config.toml
num_hidden_layers = 8
num_key_value_heads = 3
norm = "rmsnorm"
bias = "none"
init_std_qkv = 0.0789
learning_rate = 0.0144
lr_mult_down = 1.5
Each number is 128 + 24 x the weight over its row's rms, rounded and kept within 0 to 255. Layers, rows and columns count from 0. The size above them is the row's rms in percent of the matrix's.

# layer 3 MLP up, 384x96, rms 0.261, rows 226-294, columns 0-47
size [ 98 110 110  85  91  83  90  96 100  78  89  91  99 102 105  97 104  99  96  94 114 107 103 105 108 113 103 108  89 103 105  89 103 113 104 104  99  97 103 111 100 105 104 102 102 103  97  93  93 107 101 103 106  99 101 103  95 100  99 108  92 112  92  98 101  95 101 106 103]
[[185 134 111  88  73 131 112 122  85 113  84 120 120  89 155 123 140  84 149 148 102  95  95  90 129 135 112 118 135 151 146 154 117 118 129 108 136 136 107 124 147 123 104 136 146 153 118  83]
 [160 131 155 113 120 101 144 120  94  94 175  90 144 152 115 163 119 116 127 171 132 178 112 103 137 136 151 136 125 145 162 123 121 102 150 170 159 164 145 166 116 117 100 122 170 161 116 147]
 [ 86 119 112 139  96 117  60 125 107 132  98 136 114 153 122 165 167  73 136 124 131 154 117 134  76 179  89 139 137  87 111 133 112 132  92 157 146 125 167 111 118 107  64 151 104 132 117 137]
 [158 151  99 108 104 126 139  94 135 133 130 107 100 142 138 106 137 139 146 159 114 105 151 125 175 122 170 194 152 109 128 111 151 125 152 117  95 120 153 123 164 132  79 114 100  70 109 139]
 [139 118  99 165 120 150 117  95  96 135 128 143 148 172 156 120 177 133 143 137 137 119 163 151 141 137 115 114 116 121  91 137  95  98 159 165 116 108 136 144 138 148  95 134 122 150 124 138]
 [108  98 144 146 120 129 147 135 157 166 132  95 144 171 144 149 127 114 116 116 185 116 122  87 112 167 144 124  90 161 107 134 116 131 101 109 145  79 136 141  87 132 193 128  99 116 146  89]
 [148 120 135 115 113 136  69 116 134 130 128  99 141 172 115 182 146 131 137  55 120 115 102 133 113 156 110  86 105 134 139 118 150 116  93 138  95 128 146 129 107 131 146 171 110 117 159 120]
 [122 147 106  91 108 141 124 139  97 145  97 111  92  85 143 149  94 140 122 142 156 107 118  82 147 126  99 160 136 148  97 132 144 107 131 128 132 127 188 107 119 108 133 134 136 144 124 126]
 [137 137 127 129 147 132  87 134 106 123 153 127 158 125 133 145 105 138 182 130 108 119 117 119 119 113 141 138 193 147 142 117 116 143  97 157  96 118  96 142 157 179 134 125 161  77 143 114]
 [151 149 154 139 151 131 135 154 161 111  88  64  78 116 107  92 134 121 146 136 146 147 113 117 147 158 138 139 170 132 102 151 157 143 123 109  80 124 154 111 116 101 142 156 102 111 126 101]
 [117 175 136 120 136 128 117 121 150 117 179  89 136  61 106 157 148 130  73 148 111 133 115 125 125 154 114 113 151 184 141  92 150 116 112 156 107 141 146 117 104  97 123 127 112 149 138 138]
 [156  94 135 147  84 141 127 103 148  99  85 128 106  80 166  95  95 100 150 153 131 153 150 129 110 115 108 134  93 132 127 138 157 173 133 148 110 141 123 106  93 143 129  89 126 128 142 139]
 [183 176 113 103 122 116 137 130 144 149 125  99 109 116 113 112 159 130 119 141 144 120 120 124  98 126 146 108 128 126 112  91 168 133  80 130 143 131 121 152 134 114 128 165 102  80 119 177]
 [121 115 119 144 109 145 134 135 114 124 172 125 112 135 141 142  84 128 148 140 143 114 114 136 149  89  75 168 125 132 113 115 109  94 115 122 105 122 114 122 142 123 158 165  79 168 100 159]
 [125 136 121 136 118 126 150 139 141  79 127  60  96 112 120 118 121 141 102  98 150 142 154 129 140 159 165 100 124 123 164 124 116  88  97 160 164 133 155 175 143  72 139 144 134 121 141 103]
 [170 149 160 154 150 108 110 186 113 118 116  89 109  81 127 162 146 128 139 124 115 127 134 103 108 143 147 147 147  92  91 102 164 156  93 127 170 123 117 180 129 148  99 133  89 140 103 151]
 [131 134 172 139 116 148 120 116 141  90 126 114 134  97 169 133 139 116 173 145 136 121 138  81 141 157 132 143 107 101 115 134 107 166 138 137 121 180 136 119  81 161 126 121 148 156  91 137]
 [154  99 118 132  92 152 112 117 156 153 102 115 155 135 127 124 116 132 109 134 130 153  87 124 139  82 103 106 156 101 102 158 140 173 151 108 111 152 109 127  89 138 115 137  96  89 169 113]
 [112 115 125 131 101  67  83 147 139 137 103 144 159  88 145 105 174 119  93 158  96 122 112 145 136  95 144 135 115 119 114 117 120 114 174 109 117 124 121 149  94 117 132 118 166 127 118 141]
 [141 120 153 157 132 127  97 118 135  83 119 127 116 151 140 105 162 169 146 129 141 138 164 115 138 121 129  94 139  52 127 150 138 157  79 128 145 127 132 115 123 143 134 117 137  70 149 163]
 [132 159 167 141  68 139 158 147 124 113 122  91 160 116 152 131 106 100 130 143 100 134 151 117 171 129 102 103 154 103 180 135  97 107 129 131 135 135  77 104 127 105 158  91  73 150 129 132]
 [131 124 145 143 127 129 147 127 132 142 135 137 179 118 125 219  99 135 111 156 127 163 131 111  87 138 106 129  97 116 175 134 106 144 134 128 129  95 145 146 119 106 144 141 130 134  74 105]
 [145 122 138 185 170 124 133 135 130 126 102 132 118 140 114 138 142 118 133 105  96 127 128 134 120 128 107 111 156  90 118  89  61 149 132 132 131 151 159  96 177 119 107  98  90 158 127  91]
 [127 116 123 102 138 113 115 150 138 123  91  95 114  79 113 135  94 165 126 106 123 110 115 179 128 140 139 164 152 153  99 116 143  97 146 148 154 142 118  95 130 111 164 156 123 126 165 146]
 [158 147 147 150 146 133 140 153 114 101 153 112 125  98 109  96 154  87 129 106 155 136 136 131 117 123 107 122 154 102 158 140 115 145 135 147  96 120 208 164  91 113 161 117  98 154 104 145]
 [106  95 106 108 123 130 126 110 142 133 144  99  98 156 152 108 129 129 149 147 136 162 108 152 166 115  90 102 130 104 132  69 117 127 145 124 118 134 120 130 147 136 115 133 175 164 158  82]
 [ 87 128 100  94 100 160  89 143 152 145 149  78 148 147 135 119 124 167 136 148  64 112  79 102 120 151 119 138 126 147 107 105 111 169 113 111 152 135 110 141 141  96 132 135 150 148 125 143]
 [125  89 155 121 163  69 102 143 129 116 138 156 135 135 145 113 123  78 159 139 125 116 102 136 172 161 116 113 144 120 146 110 111 116 139 133 118  69 127 113 154 119 121 169 127 149 121 115]
 [120 137 131 121 148 114 128 100 112 129 117 141  90 165 117 115 104 160 113 156 117 142 126  98 105 161 123 122 127 128 140 102 159 114 154 120 136  82 112 139 199  94 183 162 104  85 156 128]
 [129 119 153 141 112  80 113 109 149 153 124 120 170 106 124 136 133 154 108 119 128 149 116 113 164 135 133 139 158 111 161  90 114 167 160 175 119 111 141 119 187 113 131 160 146 112 126 129]
 [ 77 110 111 114 128 143 122 175 160 112 125  94 120 157 111 114 109  87 140 146  94 132 128 134 130 159 160 117 108 131 108 125 127 115 108 147 146  97 113 121 116 109  92 118 104 124 101  98]
 [103  73 126 121 103 182 124 101 174  97 125 143 149 122 170 144 107 113  94 122 150 129 148  95 110  87 181  90 147 107 146  97 156 105 103 131 104 150 184 128  98 125 102  85 120 124 107 132]
 [102 119 131 125  70 102 165 138  98  97 151  84 150  97  93  94  97 151 183 125 128 175 142 124 136 144 154  68 118 126 125 135 115 151 133 128 140 133 143 131 112 144 124 154 116 127 130 107]
 [ 93  64 105 139 174 124 173 147 147 156 105  84 159  94 177 138 145 124 131 139  97 128  97 124 109 173 107 111 150 122 148 167 167 110 126 177 117 129 129 125 160 122 161 104 144  88 152 150]
 [ 98 146 121 131 144 111  67 154 113 128 152 151 125 134 128 142 129 117 112 117 149 100  99 125  97 105 108 145 132 114 129 120 161 107 124 126 115 127 114 145 133 150 169 129 140 155 120  70]
 [121 128 111 105 159 153 158 159 103 109 113 146 134 137 170 151 134 199  97 150 134 158 126 139 147 141 131 106 126 116 163  96 126 158 131 159 158 109 139 141 151 140 153 116 110 133 155 122]
 [114  81 166 116 138 113 128 144 129 134 128 162 101 137 113 154 130 151 123 138 174 147 165 178 159 175 118 146 179 140 144 139 112 146 137 113 161  84 152 104 156 114 124 143 102 119 167 160]
 [105 115 116 144 119 126 142 153 118 128  97 102 119 128 160 117  87 165 111 150 125 158 117 121 145  98  98 141 134 153 165  92 118  98 117  97  92 154 144 127 144 128 103 122  93 103 130 113]
 [ 75 131 145 109 127 168 111 165 124 153 150 159 165 131 137 138 115 124  98 142 109  96 135 110 126 105 153  73  59 121 143 121 123 131 128 155  90 136 130 131 143 134 112 109 116  87 118 156]
 [120 119  63  92  98 157 144 147 163  90 153 127 152  79 169 158 177 156 131  77  97 135 115 125  95 120 115 126 132 134 132  67 141 127 146  98 151 114 146 110 118 117 126 146 145 117 139 138]
 [117 100 140 162 144 138 120  74 148 109 101  97  91 158 173 128 139 134 162 170 130  71 156 143 164  97 109 150 149 111 125  98 164 119 118 114  60  95 123 143 175 126 139 148 112 128 127 158]
 [154 122 113 133 128 156  91 136 120 123 146 133  95 114 177 155 119 131 149 117 127  76 111  96 123 112 147  95 176 115 163 151 117 146 101 102 121 119 117 158  96  83 168 170 138 109 121 122]
 [133 151 159 124 123 103 106 162 114 113 127 143 145 134 128 133 106 135 111 151 153 167 132  68 121 140 119 106 139 131 131 134 134 147 129 136  84 161 139  85  95  75  82 163 133  91 126 113]
 [142 118 110 134 160 120 159 107 121 123  90 135 144 162 124 135 133 126 125 130 111 136 164  96 116 107 145 123 118 137 164 111  97 103 136 150 119 145 141  86 162 164 108 127 126 119  85 156]
 [174 135 136 113 172 158 151 132 146  82 101 131 153 147 142 134 117 135 114 119 134 105 106 155 141  97 121 125 136 136 110 102 141 109 118  79 129 124 117 107 156 148 125 154  57 158 133 138]
 [101 138 143 155 111 147 104 110 116  79 141 133 101 130 158 121 141 106 118 133 104  88 124 141 108  93 129 136 110 134 149 114 164 154  97  82 141 116 124 103 114 113 103 159 160 105 109 121]
 [127 152 133 133 121 135 124 114 100  75 132 133  99 114 150 149  91 142 138 121 158 120 124  94 136 133 130 147 136 155 132 154 134 111 100 113 100 161  85  60 139 126 124 139 147 107 135 110]
 [123 144 138 114 171 144 132 113 129 129 153 130 164 121 134 105 131  99 122 110 157 140 144 172 103 137 114 151 145 161 155 119 136 142 163 154 143 110 142 116  60 158 143 132 145 133 141 187]
 [135 121 126 114 120 138 134 172 146 131 130 108 113 103 150 151 167 148 137 148 125 103 126 135 115 121  96 141 137 100 120 150 121 119 125 121  76 153 122 109  96  93  92  85 108 103 147 126]
 [134  85 116 146 156 120 129 148 169 153 103 138 131 111 107 124 113 144 114 155 122 154 153 122 166 130  98 115 128 139  72 126 144 176  80 133 108  98 138 123  84  91  94 178 102 157 145 135]
 [ 87  91 117 119  99 119 106 145 136 109 117 152 125 123  93 140 113 153 138 125 111 125 158 133  60 184 139 121 138 138 117 118 118 131 138 132 105  98 134  96 158 153 107 128 127  88 115  84]
 [164 111 140 121 100 112 141 159 163 110 129 146 218 133  84 137  82 174 156 133 122 150 112 135 139 134  99 133 101 131  94 103 126 133 177 151  96 102 187  86 110 142 108 121 139 137 125 132]
 [109 133 130 126 138 118 169 162 130 118 120 157 101  95  89 105 141 116 148 198 176 125 119 133 140 187 160 116 116 119 150 119 140 110 128 127 134 105 126 104 110 155  96 116 155 111 140 150]
 [160 157 104 109 126 125 135 112 131 118 151 104  75 134 113 101 142 120  91 142 125 131 131 108 126 145 117 124 130 122 134  90  87 111 170 132 124 168 140 105 137 107 112 116  68  80 117 138]
 [ 98 123 129 126  90 128 123 106 146  90 145 155 123 159 127 110 100 129  96 155 162 125 113 102  90 105 149  96 141 161 151 139 182 115 134 117  86 125 127 151 152 163 127 129 107 101 148 105]
 [106 136 123 119 118 101 123 165 135 140 159 135 122  91 141 107 150 107 118 118 143 149  39 118 107 142 117 150 118 105 189 128 140 146 144 108 132 123 144 128 120 167 149 150 143 154 108 120]
 [139 112 129 154 173 156 142 145 127 116 102 146  86 108 143 132 115 133 170 151 113  89  84 159 176  77 110  97 126 141 109 138 169 103 116 139 107 115 119 117 165 113 124 119 125 132 139  99]
 [187 125 137 137 134  98 129 146  65 138 160 136 135 124 167 114  87 111 131  98 127 136 104 168  92  90 112  83 119 115 160 126 129 185 134 108 114 128 123 103 113 120 141 150  91 133 145 144]
 [165 108 127 131 111  97 124  95 122 129  95 138 116 153 137  94  71 154 146 152  82 120 134 110 122 140 112 115  93 141 167 130 156 119 167 138 145 101 144 141 170 136 110 153 108 120 119  93]
 [141  78 140 154 141 119 125 114 161 124 123 165 108 125 131 132 111 127 140 110 156 151 110  96 122 145 116 150 152 111 125 120 143 147 144 131  87 169 157 129 163  69 127 177 154 145 145 118]
 [135 130 138 113 124 171 159 161 122  83 125 121 124 106 161  89 111 105  57  72 192 138 144 128 122 134 139 113 127 119 135  97 149 130 143 148 102 136 156 109 163 119 141 123 136 120 108 172]
 [102 118 125 138 139 127 124 191 110 151 108 122  84 133 121  74 145 127 106 151 134 157 116 147 149  83 145 144 177 140 102 102 146 152 132  88 114  68 128 128 129 113  88  98 151 132  97 100]
 [133 134 131 144 125 166 157 137  99 157  96 135 140 126 108 147 110 123 123  81 109 135 148 160 102 145 100 139 107 103  88 133 105 142 149 123 127 111 164  94 137 116 108 107 131 120 168 121]
 [152 129 113  70 119  87 145 182 162 128 118 157 124 126 127 135 116 147 105  87 145  99 128 149 129 132 142 148 155 101 136 148 134 110 104 149 126  67 131 159 129 117  74 124 130 146 126 186]
 [155 135 102  86 126 162 117 161  92 150 106 137 133 135 137 119 141  93 128 123 123 160  76 112 147  91 108  84 164 118 126 118 138 156 144 151 137  94 165 126 156 149 124 120 110  89 148 151]
 [108 162  83 142 171  97 159 198 119 143 138 129 131 119 126 121 134 126 127 106 119 164 111 138 138 132 125 119 108 101 129 119 151 131 134 138  98 118 114 132 100 225 140  88  91 153 139 127]
 [146 152 113 131 152  78 153 103  93 160 115 164 156 124  84 167 122 143 119 179 134 114 150 118 139 116  67 113 154 154 118  95 175 135 112 121 135 123 110 104  97 127 148 129 131 158 116 127]
 [136 124 144  83 157 114 141 119 144 145 120 126 129 129 117 125  86  81 120 107 111 122 157 136 143 106 151 119 108  53  79 156 146 149 137 133 136 118 115 126 197 114  92 148  77 108 111  96]
 [135 110 130 148 144  90 156 145 164 128 122  80 134 169 128 110  83 101 118 186 123 147 142 105 139 144 122 168 138  93 113  88 115 109 130 126 136 130 123 112  85 142  90 126 125 152 133  95]]
# layer 3 MLP down (transposed), 384x96, rms 0.19, rows 226-294, columns 0-47
size [104 110 101  94  97  83  84  88 102  83  96  96 106  99 107  97 107  98  95  99 114 108  96 102 106 106 104 105  87 100 110  89 104 109  89  97  95 110 101 112  99 113 102 103 106 104  92  99  99 100  97  97 104 101  99 104  96 104 100  98  99 106  99 107 108  98 104 115 102]
[[131 113 122 125 114 143 123 143 156 143 157  86 118 115 127 114 136 137 163 169 134 139 110 145 154  90 170  95 171 135 124 143 114 113  90 109 152 126 145  96 110 161  93 114 164 155 112 122]
 [132  82 145 153 154 100 140 114  77 112 127 133 113 117 115 130 118 156 103 139 143 157 151 167 127 140  90 110 107 164 162 119 118 131 179 147 132 131 156 114 135  85 138 123  92 137 127 132]
 [ 94 103 155 131 140 159 139  98 116 138  71 136 156 107 130  86 155 103 155 116 175 104 102 110  91 128 169 162  88 109  82 145 153 134 123  90 138 135 164 124 127 108 125 124 112 152  99 115]
 [ 66 119 131 111 107 168 116  71 101 141 108 125 103  99 132 176 118 126 149 142 129 132 161 122 119 132 140 133 141 134 125 141 109 141 137 146  97 168 175 197 155 164 131 170 106  86 146 138]
 [ 98 113 110 115 128 135  93 139 104 103 114 103 143  98 145 161 113  96 165 133 109  98  85 123 124 142 146 137 119 128 149 135 101 163  85 112 155 119  93 114 105 143 142 135 103  99 145 132]
 [135 153 113 137 103 139 113 103  84  98 107 123  84  85 113  98 106 128 154 125  64 147 107 147 177 137 121 126 168 111 115 117 123 144 137 154 131 141 143 134 147 145 102 157 175 101 124 116]
 [ 96  89 131 135 154 167 148 108 117 166 110 165 118 106 158  75 148 129 100 118 153 123 124 147 119 174 141 141  99 141 135 134 157 116 105 119 164 129  75 169 113 124 143 113 105 131 143  98]
 [101 121 134 174 169  91 140 112 117  96 149 126 146 143 114 118 151 103 120  90  40 128 169 115 132 146 144 137  88 144 121 134 109  97 180  87 117 139  86 117  97 151 130 139 142  87 128 152]
 [171 124 140 142 133 168 133  91 150 118 124 175 157 151 136 114 180 117 171 163 142 136 139 145 139 124 143 145 143 160 141 141 145 147 115 172 113 188 108 139 163 145 107 158 145 144  86 139]
 [169 156 119 139 108 142 123 167  94 111 123 139 127 126  80 176 133 115 120  94 117 161 121 149 137 133 148 146 184 143 177 144 111 106 115 120 128  87 116 123 153 109 148 154 132 116  94  85]
 [137 127 144 144 143 164 144 113 133 154 145 153 118 107 126 159 121 140 141 147 137 149 120 141 134 101 125 145 119 125  99 158  97  91 151 115 183 116 158 134 100 185 159 134 139 122 149 119]
 [141 193 106 103 143 160 118  96 149  93  70 108 127 125 156  83 125 155 136 101 129 157 147 194 152 139 124 188 131 135 134 116 146  98 122 124 118 107 124 114 120 128 134 123 112 121 161 106]
 [138 131 120 132 159 138 126 134  82 141 119  98 118 124 167 161 118 120 159 136 105 138 103  81 151 123 122 105  62 111  95 145 104 134 119 138  82 114 128 161 103 157  91 118 131  66 135 142]
 [162 127 155 130 114  78 165 147 130 156 190 102 143 124 117 129 131 121 161 127 108 103 126 115 134 131 155 124 152  80 175 166 126  94 148 104  81 117 135 162 118 160 144 134 111 119 113 156]
 [147 143 124  85 100 130 121 182 118 115  92 130 153 118 111 110 149 129  80 163 131 139 159 106 147 151 130 172  90 132 153  88 151  85 110 129 122 101 114 122 113 114 114 124 136  96  95 158]
 [154  82 146 126 138  92 123 179 128  90 130 117 148 101 151 128 165 114 136 103  98 113 103 130 151 175 128 127 149 157  91 102 143 144 152 111 180 180 124 132 135 175 128  96 151 156 167 146]
 [157 136 151 150 171 180  69 128 146 137 104 115 133 175  97 119 162 105 107 130 130  95 150 139 111 111 122 144 154 108  87 130 129 114 113 160 105 158  83 119 135 102 103 126 131 153 136 157]
 [113 142  81 120 108 147  99 126 149 109 110 145 122  94 113 118 124 155  90 128 131  92 113 133 143 110 117 162 140 170 120 147 174  91 124 147 172 160 113 119 140  81 129  94 139 123 164  91]
 [130 131  66 135 140 106 141  98 114 143 135 184 111 124 117 121 103 176 131 134 142 125  94 129 113 131 131 140 109 127 138 106 105 102 126 131 114 152 119 146 132 150 109 145 126 148 148 134]
 [128 103 159 111 122 121 137 114  87 141 100 130 135 135 147 113 130 158  89 181 121 110 183 129 105 143 133 139  95 118 148 171 118 133 101 101 144 148 125 142 141 111 126 128 126 115 127 106]
 [157 198 144 117  99 140 139 137 144 134  87 124 150 142 168 148  94 120  93 150 105 152 141 137 101 139 164 103 156 132  90 120 118 111 132 125 124 117 117  99 140 127 135 123 146  88 185 153]
 [165 115 121 132 121 143 110 131 140 170 133 115 132 136 136 125 141  85 136  83 121 130 165 157 130 127 132 158 131  99  99 115 134 122 151 107 105 157 126 175 127 102 148 135 136 131 135 126]
 [121 148 118 105 119 133 103 135  95 101 112 117 171 133 152 112 120 148 178 149  94 138 124 134 107  50 146 110 154 177 149 100 148 113 150 140 139 159 148  96 138 159 125 121 131 124  75 159]
 [136 144 141 132 135 118 146 107 122 111 106 136 166 139  89 124 149 113 126 136 113 117 121 189  90 168 118  89 114 179 159 171 115 109  87  96 142 130 148 130  91 121 127 147  84 129 141 130]
 [ 86 164 133 145 117 151 130 136 161 119 194  72 123  97 130 133 111 116  78 118 144 162 144 110 147 127 160 156 120 127 138 117 134 108 117 185 151 134 134  92 150 129 170  78 114 132 123  88]
 [ 97  78 128 113 119 116 161 163 101 110 142 113 155 136 170 111 119 114 153 132  96 140 109  56 126 162 110 120 126 120  87 100  84 109 150 114 131 166 119 116 105 137 160 168 100 170 144 105]
 [124 150  86 132 150 115 118 139 141 105 143 136 135 113 150 156 159 115 154 135  94  74 100 134 115 161 122 133 147 160  90 126 123 140 177 143 135 174  69 166 163 148 152 143  90 106 129 150]
 [104 113  98 119 123 135 143  97  97 124 197 109 150 104 154 117 147 137 157 126 164  86 123 141 107 126  94 143 114 134 120 102 105 141 120 142 104 120 134 122 141 107 184 150 103 122 143 131]
 [150 167 147 130 148 114 133 146 105 107 161 106 113 159 113 128 131 170 150 129 170 116 144  86 148 137 102 126 156 142 123 152 173 119 138  85 140 132 126 134 118 132 162 157 168 120 150 107]
 [130 114 152 166 115 173 134 129 141 162 140 154 128 131 174 143 166 157 127 143 143 143 137 116 113 111 143 148  91 121 149 134 161 140 134 111 162 151 138 127 179 117 103 120 141 106 135 165]
 [136 120 167 121 139 119 132 123 158 115 122 119 131 194 145 131 134  85 127 114 138 110 134 142 134  86 107 113 114 129 134 110 134  97  67 135 156 121  86 145 105 102 109 147  99 138 138 117]
 [108 143 131 125 181  85 145 128  75 160 100 132 123 161 125 125 126 147 147 115 144 118 120 137 152 156 123 127 131 138  84 158 125 161 155  75 140 115 101 135 172 140 137 162 166 133 161 106]
 [153 140 137 142 171 163 152 143 101 128  92 111 130 128 102 153 131 128 135 138  99 112 137 154 122  87 133 113 108 123  85 170 102 134 138 177  87 135 172 165 132 138 101 101 126 144 103 117]
 [ 89 140 164 104 172 134 190 100 176 137  91 126 174 103 146 126 147 119 160 153 119 152 146  80 105 113 131 147 128 160 134 171 117 117 116  66 137 141 144 138  91 113 101 121 119 129 129 102]
 [125  75 174 150  96 114 151 115 119 107 113 136 129 120 121 125 124 131 122  89 156 149 100 135 136 142 138 120  98 123 129 126 153 110 180  94 145 141  78 135 104 114 179 108 138 162 112 180]
 [112 117 129  91 172 105 147 132 141 138 107 159 153 102 109 113 169 126 147  83 149 127 158 136 156 142 120 147 152 161 122 137 143 113 142 104 137 140 123 167 174  97 119 106 102 147 176 126]
 [138 137 131 145 143  74 153 123 134 175 114 164 136  94 134 125 134 100 102 137  69 135 119 125 130 112 176 151  62 169  86 103 128 120 138 119  68 112  97 123 117 149 116 100 186 139  98 148]
 [111 145 148 127 127 127 114 129 118 100 129  95 151  92 130 155 144 133 130 148 132 147 125 112 110 106 133 141 132 164 136 121  84 142 134 141 110 157 145 137  87 127 126 123 201 142 121 174]
 [112 137 125 154 146 133 128 175 151 146  70 137 148 166 113 168 134 147 117  94 144 111 118  93 150 142 153 118  87 116 108 131 136  97 132 114 102 134 117 160  97 119 144 171 162 115 116 116]
 [159  99 134 160 120 112 136 162 113 130 104 120 113 136 154 115  88 100 145 160 128 104 128 129 141 145 140  86 102 155  93 167 133 128 114 129 141 125 131 153 125 123 149  95 140 108 131  88]
 [ 89 130 150 183  86 133 158  91 139 166 164 135 134 111 159  99 152  79 124 115 120 113 172 155 152 118 120 160 158  92 117 139 128  95 154 110 100  91 100 147 120 130 113 173 147 169 109  88]
 [130 117  92  75  99 117 144  95 131 151 139 118 109 123 135  97 120  99 166 142 129 164  93 118 104 143 130 126 114 117 152 116 174 139  59 132 100 104 165 129 124 116  83 157 151 111 136 119]
 [116 188 119 109 116 104 113 143 123 155 137 127 155 145 120 161 138 134 132 118 147 131 152 114 163 143 120 134 118 151 122  90 149 107 100 158 155 157 130 138 157  85 111 168 137 140 113  87]
 [138 129 102  69 100 158 104  99 136 153 103 153 141 108 169 115 116 144 156 142 131 129 149 115 155 131  91 151 125  85 142 113 129 125 103 157 151  92 156 127 151 144 121 135  90 164 167 138]
 [175 161 106  88 130 129 137 162 147  93 132 171 155 107 156 121 117 121  91 143 116 142 121 111  85 108 126 134  99 147 100 122  76 139 124 110 140 114 165 132 127 146  97 148 126  74 102 177]
 [145 151 121 159 121 129  98 124 151  98 108 132 137 123 157 100 151 130 133  86 109 134 188 109 101 124 203  90  84 159 129 101 109 106 130 120 110 112 163 127 105 115 141 148 126 167  98 115]
 [119 101 118 115 129 118 116 134 112 152 134 166 114 100 129 143 157  95 133 107 144  97 129 114 117 107 125 110 142  74 124 137 127 113 154  89 144  83 105 136  92 156  84 101 118  94 133 134]
 [151 127 111 109 135 164 132 113 136 116 171 106 113 143 129 125 136  85 143 152  95 130 112 112 161 186 126 145 148 126 145 135 158 129 120 141 123 109 140 140 148 150 108  96 169  92 183 138]
 [102 131 115 169  72 108 115  93 121 154 154 145 116 127  96 128 176 160 163 111 122  79 169 153 128 128 163 171 131 128 107 132 121 100 154 119 108  83 123 149  87 165 134 107 150  98 116 143]
 [163 119  75 150 124 132 110 145 149 118  93 101 127 129 132 139 127 112 131 139  98  85 132 109 143 124 126 116 142 139 110 108 133 104 122 159 142 105 150 145 142  74  86 140 122 143 172 118]
 [115 116  93 137 126 112 140 125 133 144 152 180  97 119 146 125  92  91 118 123 142 128 119 129 170  98 178 177 135 141 113 112 158 104 139  96 147 111 115 165 140 138 181 156 158 108 146 151]
 [ 98 105 179 122 150 128 104 119 144 132 149 127 124  99 147 132 127 129 160 167  81 157 110  99 122 149 111 106 129 128 130 151 111 106 113 100 142 171 134 167 138 112 127 164 132 170 133 138]
 [141  91 154 141  52 148 134 186 145 136 123 116 148  90 105 122 136 115  90 106 136 148 123 107 154 115 117 132 169 107 138 150 123 124 100 118 117 155 178 170 106 113 142 134 156 107 147 114]
 [ 92 121 169 119 130 141 142 117 116 157 127 131 150 106 122 151 123 129 166 142 114 145 113 128 121 170 131 106 151 109 109 116 144 135 133  83 152 165 172 155 115  90 136 128 153 175 106 112]
 [136 135 140 120 138 110 102 161 115 130 145 152 124 149 168 119 145 139 161 166 122  85 104 140 144 124  76 157 160 133 107 163 124 113 105 103 103  70 134 123 102 166 139 150 113 109 162 145]
 [ 87 158 124 141  69 146 145 145 139 104 114 123 188 108 128  95 136 164 108 144 141 157 142 166 130 138 148  96 146  96 130 139  99 149 138 145 141 141 125 103  85 133 143 141  99  90 125  99]
 [124 125 145 123 125 102 151 134 141 129 148 163 106 139  82  90 148 123 140 104 155 126 120 158 196  99 117 127 136 119  87  80 148 166 124 138 141 109 148 137 126 154 115 163 121 133  96 110]
 [134 143 140 159 147 144 104 101 112  93 126  96 169 157 108 133  79 134 141 156 125 124 131 178 134 116 101 166 130 119 159 153  82 149  60 155 101 142 159 128  91 114 118 121 131 129 107 107]
 [124 106 151 124 126 142 134  68 147  71 143 132 152 134 163  88 127 150 126 162  90 137  92 141 125 158 177 126 141 120 159 152 118 119 183 183 133 147 133 153 109  98 161 124 141 136 116  76]
 [ 95  72 134 175 194 129 141 138 124 167 120  86  97 101 141 111 132 124 134 137 133 171  98  95 129 113  91 208  88 109 135 134 124 133 127 137 131 101 133 134 121 130 118 131 117 121 148  76]
 [108 127 154 185 113 106 151 101 139 123 120 141 125 154  99 124 101 143 128 158 132 161 107 165 109 114 144 125 165 164 121 159 120 152 130 132 142 100 121 127  91 136  90 120 120 112 141  87]
 [ 92 148 123 132 127 164 176 153 130 111 142 134 142 178 120 122 151 132 122 136 134 112 136 129 118 104 126  95 175 129 117 123 136 100  80 152  85 139 101 170 146  87 150 134 164 118 141 115]
 [112 101 113 102 143  98  66 131 174 116 146 136 137 131 123 164 162 146 108 186 117 159 126 129 145  75 130 126 160 146 151 112 164 139 139 122  93 103 113 113 111 121 116 158 142 139  90 118]
 [174 158 161 133 176 156 135 114 133 135 151 118 130 154 130 117 162  88  88 101 142 119 148 125 106  94 149 150 132 117 138 147 121 141 153 157 158 108 119 112 135 120 122 110 150 153 104 126]
 [159 119 121 118 116 100 133 156 140 126 144 142 121  85 115 120 116 119  97 151 111 156  86 129 116 138  77  89  88 155 143 129 185 139 120 109 115 130 129 120 115 147  96 131 112 112 126 134]
 [151 141 142  90 121  95 105 108 111 138 100  85 141 138  96 163 134  81 127 148 126 127 146 117 143 139 132 158 131  89 102 115  95 154 110 101 115 151  98  96 116  63 121 151 124 119 120 114]
 [104  98  93 130 175 124 129  75 140 106 196 114 140 115 102 130 122 144 126 163 143 104 146 119 153 152 153 101 142 123 147 124 161 174 113 118 102 149 127 128 105 101 139 130 132 160 126  79]
 [134 142 176  90 128 111 150  91  94 120 100 121 124 152  99 110  80 120  99 146 106  92 177 115 169 110 109  97  85 122 134 135 123  95 138  53 106 114 138 122 148 144 100 132  81 156 149 133]
 [127 146 149 127  98  82 162 120 138 118 171 138 125 113 127 133  95 114 144 132 139 114 104 153 157 131 123  92 101 155 117 135 138 123  65 121 120 131 124 169  94 157 133  89 162 124 125 107]]